config = dict(
    n_head=2,
    init='normal',
    init_std_o=0.0115,
    init_std_down=0.00577,
    warmup_steps=200,
    schedule='cos',
)
Each number is 128 + 24 x the weight over the matrix's rms, rounded and kept within 0 to 255. Layers, rows and columns count from 0.

# layer 7 MLP up, 256x64, rms 0.0878, rows 223-255, columns 0-63
[[155 117 129 118 127 145 114 127 220 139 109 155 113  92  52 133  85  77 119 130  88  95 165 112 156 177 160 105 149 115 109 158 122 122 118 125 132 122 114 120 143 147 144 183 113 124 118 148 120 155 142 112 138 102 136 118  90 128 128  90 116 148 118 115]
 [144  89 168 121 115 134 112 188 147 107 149 126 110 120 116  98  94 135  83 128 127 104 153 103 109 120 127 107 145 126 120 144 105 129  97 127 155 122 141 135 156 155 127 159  69 157 127 151 135 134 151  96  95  93  59 120 167 124  72 117 158 159 154 127]
 [ 94 146 112 139  94 118 101 176 158  97 125 130 127 153 125  84 100 116 135 116 128 114 167 142 108 115 120 142  99 148 114 141 181 125 143  93 164 115 102 110 104  59  89 140 101 157 124 168 170 172 126 162 161 163 154 170 169  78 157 118 135 120 148 144]
 [104 155 115 145 140 166 110  97 158 104 112 105 168 112 148 121 120 135 154 154 119 167 135 103 103 154  92 156 118 129 127  88 144 155 136 125 102 125 131 128 105 137 106 136 129 143 153 134 148 111 147 122 136 100 135 112 110 164 170 121 112 153 109 160]
 [ 98 151 152 125  85 161 105 105 121 120 139 155 139 126 162 156 135  79 120 128 162  93  86 106 108 164 122 136 139 179 132 176 111  94 151 103 165 120  98 164 143  65 104  88 119 114 122  97  85 142 166 155 125 154 100 140 127 161 104 104 115 117  93 156]
 [ 87 130 120 142 135 162 157 133 140 133 117 124 115 126  66 101 121 145 147 129 150 129 137 113 140 117 104 128 104 123 151 141 126  77 173 161 135 130 125 132 134 137 108 142 107 162 171 125 138 154 123 107 130  89 153 127 159 142 127 156 152 123 125 134]
 [ 93 131 145 136 145 150 114 109 119 120 118 174 168  81  80 125 181 146 108 155 118 169 108 103 146 122 137 130 114 132 187 130 124 112 141 141 139 111  62 102 169 106 121 131 131 138  80 105 162 139 100 144 115 144 120 131 113 105 108 169 103 155 120  96]
 [127 127 116 134 137 127 130 147  91 146 147 100 152 128 110 153 169 120 101 152 141 117 143 189  91 127 121 114 136 145 137  93 119 109 161 119 128  97 103 176 114  81 124 130 131 124 101 164  77 129 115 116 107 101 102 157 119 133 104  73 167 103 100 120]
 [127 108 106 168 106 104 150 163 134 112 123 109  84 152 152  96 122  97 109 146 169 117  83 133 153 122 147 128 149 122 161 144 130 126  96 121 108 122 133 141 149 125 142  88 159 102 110 122 111 135 121 120 186 112 123 145 145 113  83 152 110 124 160 162]
 [107 110 102 109 127 132 145 100  81 136 111 130 146  95 156 146 144  90  95 119 154 131 106 144 134 190 104  94 133 131 141  64 128 134 168 126 146 104 147 124  98 135 128 120  80  93 124 134 116 171 107 127 159 164 127 107 150 136 107 108 139 120 124 148]
 [136 139 120 123 111 149 104 144 130 122 130 122 113 115 133 123 158 120 128 134 133 165 128  99 101 108 118 127 150 102 106 126 144 129 142 112 125 123 137 106  96 131 131 116 138 130 106 130 109 127 122 139 112 126 130 147 126 151 113 124 127 142  98 172]
 [102 126  82 157 116 126 114 166 134 174  94 138 136 100 139 156  90 144 132 102 163 120 145 123 129 136 112 136 149 147 116  93 133 125 154 171  91 168 149 166 164 100 134 157 124 107 109 129 149 123 143 127 135  95 159 154 104  99  95 117 136 145 128 148]
 [147 137 155  86 103 125 150 137 175 134 101  95 130  93 108 152 126 121 113 166 103 126 146 144 155 105 152 137 160 162 154 139 108 130 128 131 143  87  91  96 132  87 158 155  98 134 123  94 132 188 108 139 210 115 102 161 147  75 106 121 178 109 137 149]
 [ 63 149 125 162 138 128 128  81  85 137 132 134 133 125 101 124 145 131 138 158 119 140 155 143 147 124 139 143 142 104 130 111 138 156 133 150 135 126 138 153 129 123 132 120 136 142 105 141 127  74 128 139 133 132 125 114 141 149 151 142  96 152 150  99]
 [173 148 114 124 162 152 142  97 144 132 125 121 117 119 115 116 131 118 119 144 121 156 154  88  91 110 124 132 149 102 124 143 169 161 159 118 111 127 116 130 123 127 120 123 140 127 144 143 103  97 147 128 125 148 108 170 218 120 118 107 121 113 121 112]
 [102 135 110 122  99 142 117 137 159 171 112 115 131 138 135 105 154 162 133 121 127 141 150 116 123 111 112 155 120 124 177 114 114 157 113 146 134 142 139 122 115 155 177  92  97 119  93 137  99 113 113 148 152 103 119 104 172 123 148 135 103 123 107 147]
 [131 169  98 119 155 126 159 104 132 142  99 138 111 142  88  93 121 139 138 138 120 127  95 128 125 119 142 136 122 135 125 106 156 125 193 115 156 111 101 167  77 140 142 125 112 141 138 158 117 129 109 125 107 129 107 145  87 185 169  96 136 115 141 143]
 [107 147 102 152 100  91 107 149 132 174 121 118 160 123 136 136 130 114 170 155 112 122 130 111 118 177 133 152  95 103 113 130 153 119 110  96 117 114  91 142 131 133 144 134 127 106 115 118  97 102 127 133 173  98 136 145 171 162 147 139 115 171 108 156]
 [ 94 117 121 129 142 143 179 174 111 165  79  91 120  99 141 122 128 124 121 107  90 160 106 134 114  92 124 136 128 147 156 136 128 143 163 149 110 136  90  79 135 180 119 106 126 114 106 107 147 117 166 136  88  96 115 191 147 145 109 136 106 140 156 118]
 [ 79 128 142 112  82 137 128  97 101 115 138 148 137 131 140 101 100  69 152 138 130 140 116 124 113  97 119 169 120 218 138  87 103 123 127 159  86 151 151 139 145 153 132 120 149  86 113 131 118 108 147 105 141 137 136 141 134 116 131 123 162 165 127 148]
 [139 121 123 137 113 120 137 111 134 152 130 107 116 129 132 124 113  89 118 127 149 132 109 137 125 112  99 129 117 123 138 144 142 158 128 131 108 134 134  97 122 129 127 101 109 139 102 102 133 138 128 120 162 108 145 144 113 120 140  93 127 117 124 155]
 [ 89 154 129 142 117 129 132 156  94 155 109 122 138 103 105 136 134 121 112 111 121 130 131 161 100 108 133 137 139 114 194 146 154 121 141  94 132 144 117 100 125 107 123 141 129 174  85 125 161 120 118 139 110 174 137 142 123 131 114 141 100 127 107 109]
 [120 147 117 107 147 198 107  79 129 139 112 114 106  87 157 132 151 128 116 122 119 183 113 107 177 138  96 116 140 121 158 156 145 110 125 141 119  99 138 141 140  93  95 165 148 181 116 105 114 100 141 183 188 118 125 100 132 141 167  87 132 128  96 156]
 [113 130 163 122 148 134 149  75 134 118 134 161 146 145  93 164 114  78 120 160 169 130 118 144 137 137 142 153 163 168 151 136 124 135 117 119 155 116  82 130 115 127 119 121 100 150 131 105 102 165 104 112 109 156 164 132  79 108 145 150 101 104 124 152]
 [152 116  85 110 146 142 119 112 137 112  96  96 117 106  92 108 193 153 128 106 127 146 157 106  96  96  88 107 112 136 126 174 169 117 150 104 170 135 112  87 140 143 133 127 114 135 146 131 148 146  85 109 159 120 153 124 190  78 133 134 140 150 140 128]
 [150 139 174 175 116 165 115 133 142 140 127 116 145 140 136 106 138 118 104 153  79 157 143 141 116 105 123 142  97 133 158 153 142 122 127 128  55 129 100 113 151 155 151 102 145 150 110 127 100 136 119 104 169 103 127  77 122 158 111 102 100 127 129 151]
 [140 139 148 153  87 138 139 139 117 130  65 130 127 130  81 122 135  99 107 149  84 152 104 128 142 108 125 119 137 125 156 182  77 137 118 170 125 142  94 127 101  89 129 172 100 103 120  97 108 105  88 108 135 166 150 158 161 159 129 150 130 163 152 152]
 [157 126 162  95 129 151 105 127 113 127 148 146 143 149 108 107  97 101 114 114 151 140 143  63 156 134 141 114 143 148 122 145 155  93 123 130 181 123 119  92 150 146 125 150 136 125 139 131 148 135 100 111 113 156 147 129 164 107 119  76 140 120  99 133]
 [161 132 108 137 158 125 117 148 107 115  92 102  89 127 151 113 107 110 133 166 132  75 172 155 108 116 126 112 164 109 169 123 118 116 130 131 163 113 126 140 195 145 146 146  92  82 102 153 146 163 160 129 112 117 145 134 130 122 111 143 127 142 120 125]
 [121 112  96 156 130 129 135 114 116 121 153 120 102 118 150 104 185 154 114 166 142 132 137 146  99 146 149 177 134  58 107 156 146  92 134 108  83 120 153 180 122  96 137 138 101 119 104 143 106 112 143 105 153 158  91 101 128 124 147 105 120 152 171 115]
 [135  81 110 151 110 159 155 148 147 136 157 121 176 115 146 123 163 110  86 133 140 122 129 121 116 111 143 104 143 131 143 131 126 144 112 116 171  99 133 139 115 160 171 113 154  89 140 153 135 135 102 104 150  82 126 121  99 116 136 145 145 132 140 137]
 [114 137 130 127 122 142 131 116 137 126 103 154  92 124 115 124 113 127 138 126 136 113 137 128 115 131 123 126 123  91 140 138 149 117 142 146 111 140  97 137 147 105 124 132 144 136 141 135 142 127 113 119 130 102  96 129 143 112 129 148 140 122 100 137]
 [166 101 147 120 119 139  86 129 136 127  95 141 138 111 126 142 125 128 106  90 131 148 115 130 139 139 120 172 122  74 131 118 153 104 155 119 126 133 161 119 121 105 138 189 136 173 103 152 156 154 127 162 155 138  89 162 138 116  74  83 156 186 173 158]]
# layer 7 MLP down (transposed), 256x64, rms 0.0849, rows 223-255, columns 0-63
[[102 158 128 118 156 164  91 116 118 103 164 106  91 125 123 128 164 134 134 131 138 109  94 147 170 104 107 139  75 142 132 104  79 101 107 193 174  95 122 104  93 115 147 132 110 171 133  94 158 156  90 150 114 105 129 125 138 103 136 141 162 119 135 154]
 [107 155 111 145 154 153 152  48 134 145 146 126 148 168 126 108 173  44 148 136 120 155 129 137 110 130 147 146 118 149 167 113 147 125 116 149 125 110 110 102 109  96 135 145 137 112 140  91 104 108 141 151 158 155 152 124 106 105 153 158  86 147 119 114]
 [109 133  96 145 141 140 107 117 119 192 134 118 125  46 129 108 111  79 158 105 113 146 135 122 146 146 132 142 133 132 167 144  78 143  85  97 126 124 134 134 115  45  82 135 107 113 168 149 142 158  88 188 197  76 111 147 160 135  83 122  97  94 150 179]
 [128 144 155 116 173 117 167 143 142 137 101 115 105 132 122 118 124 141  72  79 133 119 118 173 153 128 127 123 150 145 170 144 139 123 101  95 150 141 110 131 121 138 111 130 121 109 148 148 141 131 104 107 155 107 129 102 147 108 150 119 107 131 140 109]
 [157  70 126 151 149  91 102 117 154 149 163 144 122 145  97 107 126 142 139 123 132 144 145 109 150  85 114 108 127 112 126  99 145 135  96 119 126  92 113 106  98 149 143 158 123 120 128 120 136 143 114 102 118  94 125 106 151 101 111 145 126 116 128 130]
 [133  72  88 135 132 133 139 162 191 125 132 106 155 117 100 127 143 142 125 131 117 116 108 124 135 131 104 156 148 132 165  96 190  85 134  99 111 125 119  96 107 110 157 106  70 142  97 156 132 130 132 154 127 107 104  95 148  87 102 116 149 156 132 152]
 [116 139  95 154 123 158 114  41 154 104  98 181 189 151 106 168 156 130 100 199 139 128 135 126  86  82 107 192 123 138 172 155 111 124 152 127 114  94  97 146 155 191 107  92 118 113 122 136 164 111  49  73 156 168 187 123 145 168 126 127 113 145 119 102]
 [111 118 144 126 141  91 108 119 144 135 142 142 141 106 130 139 123 144 118 147 121  88  82  82 115 114 101 119 123  93 119 152 134 131 101 144 137 123 129 104 158 145 117 112 129  87  97 125 138 131 127 151 125  87 140 108 137  86 114 124 125 110 108 147]
 [168 127 125 122 167 134 135 136 135 134 128 119  76 164 119  92  90 112  97 102 171 149 118 134 141 124 157 127 147  95 132 127  97 130 116 139 136 147 144  87 131 137 138 138 146 162 122 170  82 147  97 116 159 130 144 166 166 106  95 124  64 113 111 134]
 [156 123 160 128 115 102 120 111 151 128 135 135 144 137 131 142 132 148 123 130 147 139 157 130 117  90 148 144  86  72 178 147 142  92  72 129 120 126 115 133 142 140 126 104 147 106 131 109 104 114 175 138 155 130 168 134 113  99 119 151 131 118 117 126]
 [100 124 149 135 157 152 136 114  93 116 124 145 137 112 113 134 136 107  98 137 120 135 118 151 140 100 153 137 148 143 127 143 140 131 113 144 111 148 107 139 113 108 111 112 135 134 125 123 113 117 105 132 116 165 123 115 113  96 138 113 167 111 108 105]
 [161 162 138 105 150 157 121 131  94 108 152 150 138 130 119 130 167 142  99 100 115 124 118 123 152 143 100 120 130  81 132 134 120 171 110  96 149 117 122 119 126 163 102 119 138 131 167 121 128 153 106 135 122 154 135 137 147 134 150 125 156  99  92 115]
 [157 113  76 145 120 153 117 120  89 148 138 116  91  97 146  99  92 153 152 114  58 105 101 142 121 135 128 115 119  82  76 165 121 133 124  73  98 121 101 122 141 158 121  97 145 141 135 131 201 145 153 118  96 123 157 148 121 122 128 133  75 131 103  80]
 [118  89 127 141 132 125 179 130 128 131 141 115 117 123 120 134 115 145  94 103 165 159 159 157 162 109 116 128 115 143  94 108 128  93 106 119 113 155 143 113 165 139 156 150 121 122 102 129 159 143 164 160 126 170 155 149 126 105  95  97 119 127 130 121]
 [110  65 154 120 100 132 135 153 120 146 133 137 138 126 127 125 109 160 143 114 126 139  99 173 148 147 178 137 161 120 155 150 139 125 122 142 151 158 115 139 105 106 120 123 142 129 112 143 167 173 130 136 119 104 128  90  99 146 124 112 136 116 138 141]
 [ 81 125 149 100 123 148 152 139 103 135 105 145 120 115  86 101 125 133 132 143 107 146 113 113 151  91 163 126 139 106 125 136 111 137 136 144 139 121 156 156 123 112  86 162 166 107 152 107 140 122 134 128 134 150 156 124 122 135 142 150 161 136 122 141]
 [130 168 127 126 142 114 101 154 113 160 136 163 131 109 124 121 146 149 144 137 168 140 139 127 106 150 143 140 112 114  93 145  91 127 121 119 160 131 140  74 125 171 136 159 141 157 137 136 105  91 147 163 134 107 111 111 121 160  83  95 152 108 103  74]
 [133 183 106 123 170 131 143 124  95 106 159  88  70 121 143 129 104 131 111 130 136 136 146 112 136 132 124  90 147  88 135 123 113 128 152 125 111 123 129 124  73 122 126 178  82 127 116 149 125 140  98 136 146 117 150 106 129 123 133 107 115 138 119 167]
 [121 145  96 139 111  97 108 125  76 168  91 139 114 124 127 146 144 113 115 140 116 156 128 157 221 130 128 117 142 131 115 147 100 162 113 143 131  91  84 144 140  95 153 136  86 160 155 127 130 109 142 115 134 104 102 160 126 111  84 110 133 180 138 102]
 [108 164  84 123 139  79  92  95 160 106 188  86 103 125 145 106 147 114 128 155 114 135 123 128  89 106  58 144 121 162 137 121 117 114 136  86 152 138  89 127 151 110  94 116 130 147 116 127 173 108 152 127 136 134 114 123 174 177 123 102 161  83 122  98]
 [107 136 123 103 141 134  93 134 119 137 132 126 137 125 113 117 127 110 105 123 131 124 130  97 129 121 168 101 145 126 134  94 112  98 134 135 146 113 146 148 118  97 127 121 117 106 107 129 122 141  98  90 125 148  95 141 101 125 107 141 102 169  99 106]
 [158 134 136 165  99 128 139  38 162 128 123 137 152 131 178 152 154  95 134  91 123 119 134 126 134 123 121 141 139 113  50 140 144 105  66 106 147  70  77 134 147 103 133 149 139 113 106 124 136  82 128 118 129 136  81 152 122 111 155 134 126 108 149 122]
 [120 123 101 128 104 132 133 114 123  81 155  87 112 152 115 123 117 149 153 148 169 106 101 106  85 129 141 151 117 143  71 109 116 144 100 153 101 130 104 141 146 113 137 121 126 105 136 153 134 137 134 106 133  96 198 120 151 145 156 133 145 119 121  87]
 [126 100 113 141 103 112 145 127 103 143 134 160 116  90 162 125 100 104 100 131 142 137 147 156 160 167 157 132 120 104 111 177 156 136 170 121 152 128 105 114  86  62  99 117 143  88 116 127 125 138  81 126 117 130 121 104 100  78  97  81 103 116 106 127]
 [124 102 131 149 129 124 102 122 142 132 168 121 125 125 118 113 100 144 138 153 125 120  90 111 180 138 140 130 150 111 153  92 134 157 132 114 160 101 133 142 147 151 134 135 141  76 100 150 141 111 103 172 149 110 130  74 176 173 153 142 137 101 116 123]
 [ 80  94 116 111 111 109 139 137 130  94 149 135  82 118 128 134 137 149 111 134 114 121 101 124 108 168 137 105 140 108 142 111  88 120 119 108 140 130  99 146 109 104  98 140 140 134 111 170 136 139 136  95 136 168 131 118 113 154 116 131  79  88  94 136]
 [ 79 163 117 213 130 124 119 107 118 104 120 143 120  87 127 144 128  77 203 127  92 146 131 135 154  94 108 144 105 134 155 139 141  54 133 151  58  93  91 143  89 116 139 136  99 134 198 130 153 114 129 111 140 149 118 104 161 127 101 163 153 148 131 147]
 [107 102 139 151 143 102 146 148 102 127 112 112  88 111 116 101 162 170 133 133 125 109 138 156 111 114 141 158 141  98 138 128  73 158 145 121  91 136 124 177 122 106  92 114 119 115 133 120 139 133 135 126 138 148 112  92  74 142 149 126 111  98 168 125]
 [113 145 111 111 137 145 142 128 160 167 125 119 119 125 118 148 108 192 107 130 145 117 143  91 127 121 116 121 155 196  73 109 144 141 124 119 136 145 127 119 148  49 146  84 159 158 145 164 111 139 137 117 129 141  87 143  95 102 175 135 158 160 117 109]
 [149 108 123 131 114  98  75 182 128 113 120 170 159 101 103 125  93  97  94 136 123 115 111 141 114 150 125 167 171 138 168 130 145 148 150 144 164  99 154 112 125 132 111 135 156 126 122 103 114 173 122 126 103 126 108 125 141  80 186 133 148 131 106 153]
 [138 147 144 118 141  89 123 126 102  92 127 121 139 132  92 159 106 132 157 162 115 118 121 110 174 138 126 132 135 120 129  87 114 118 147 107  90 127 135  82 134  64  97 147  82 167 105 116  84 101 121 130  90 147 118 126 116 126 107  96 155  94 117 138]
 [146 117 121 129 132 142 153 154 148 120 150 128 173 108 125 118 148 121 114 173 142 161 118 120  96 108 135 158 127 125 158 131 174 143 139 105 107 101 124 130 122 128 136 147 110 148  75 128 143  96 133 129 120 141 103 161 151 134  86  98 127 184 163 134]
 [118 172 107 112 159 110 110 157 124 146 114 112 150 152 129  95 114 118 129 113 130 108 111 142 154 120 144  94 104 163 110 124  99  99 137 161 136 139 130 109 162 140 102  52  87 139 104 113 119 154 165 127 100 157 144  88 146 109 145 144 152  96 115 123]]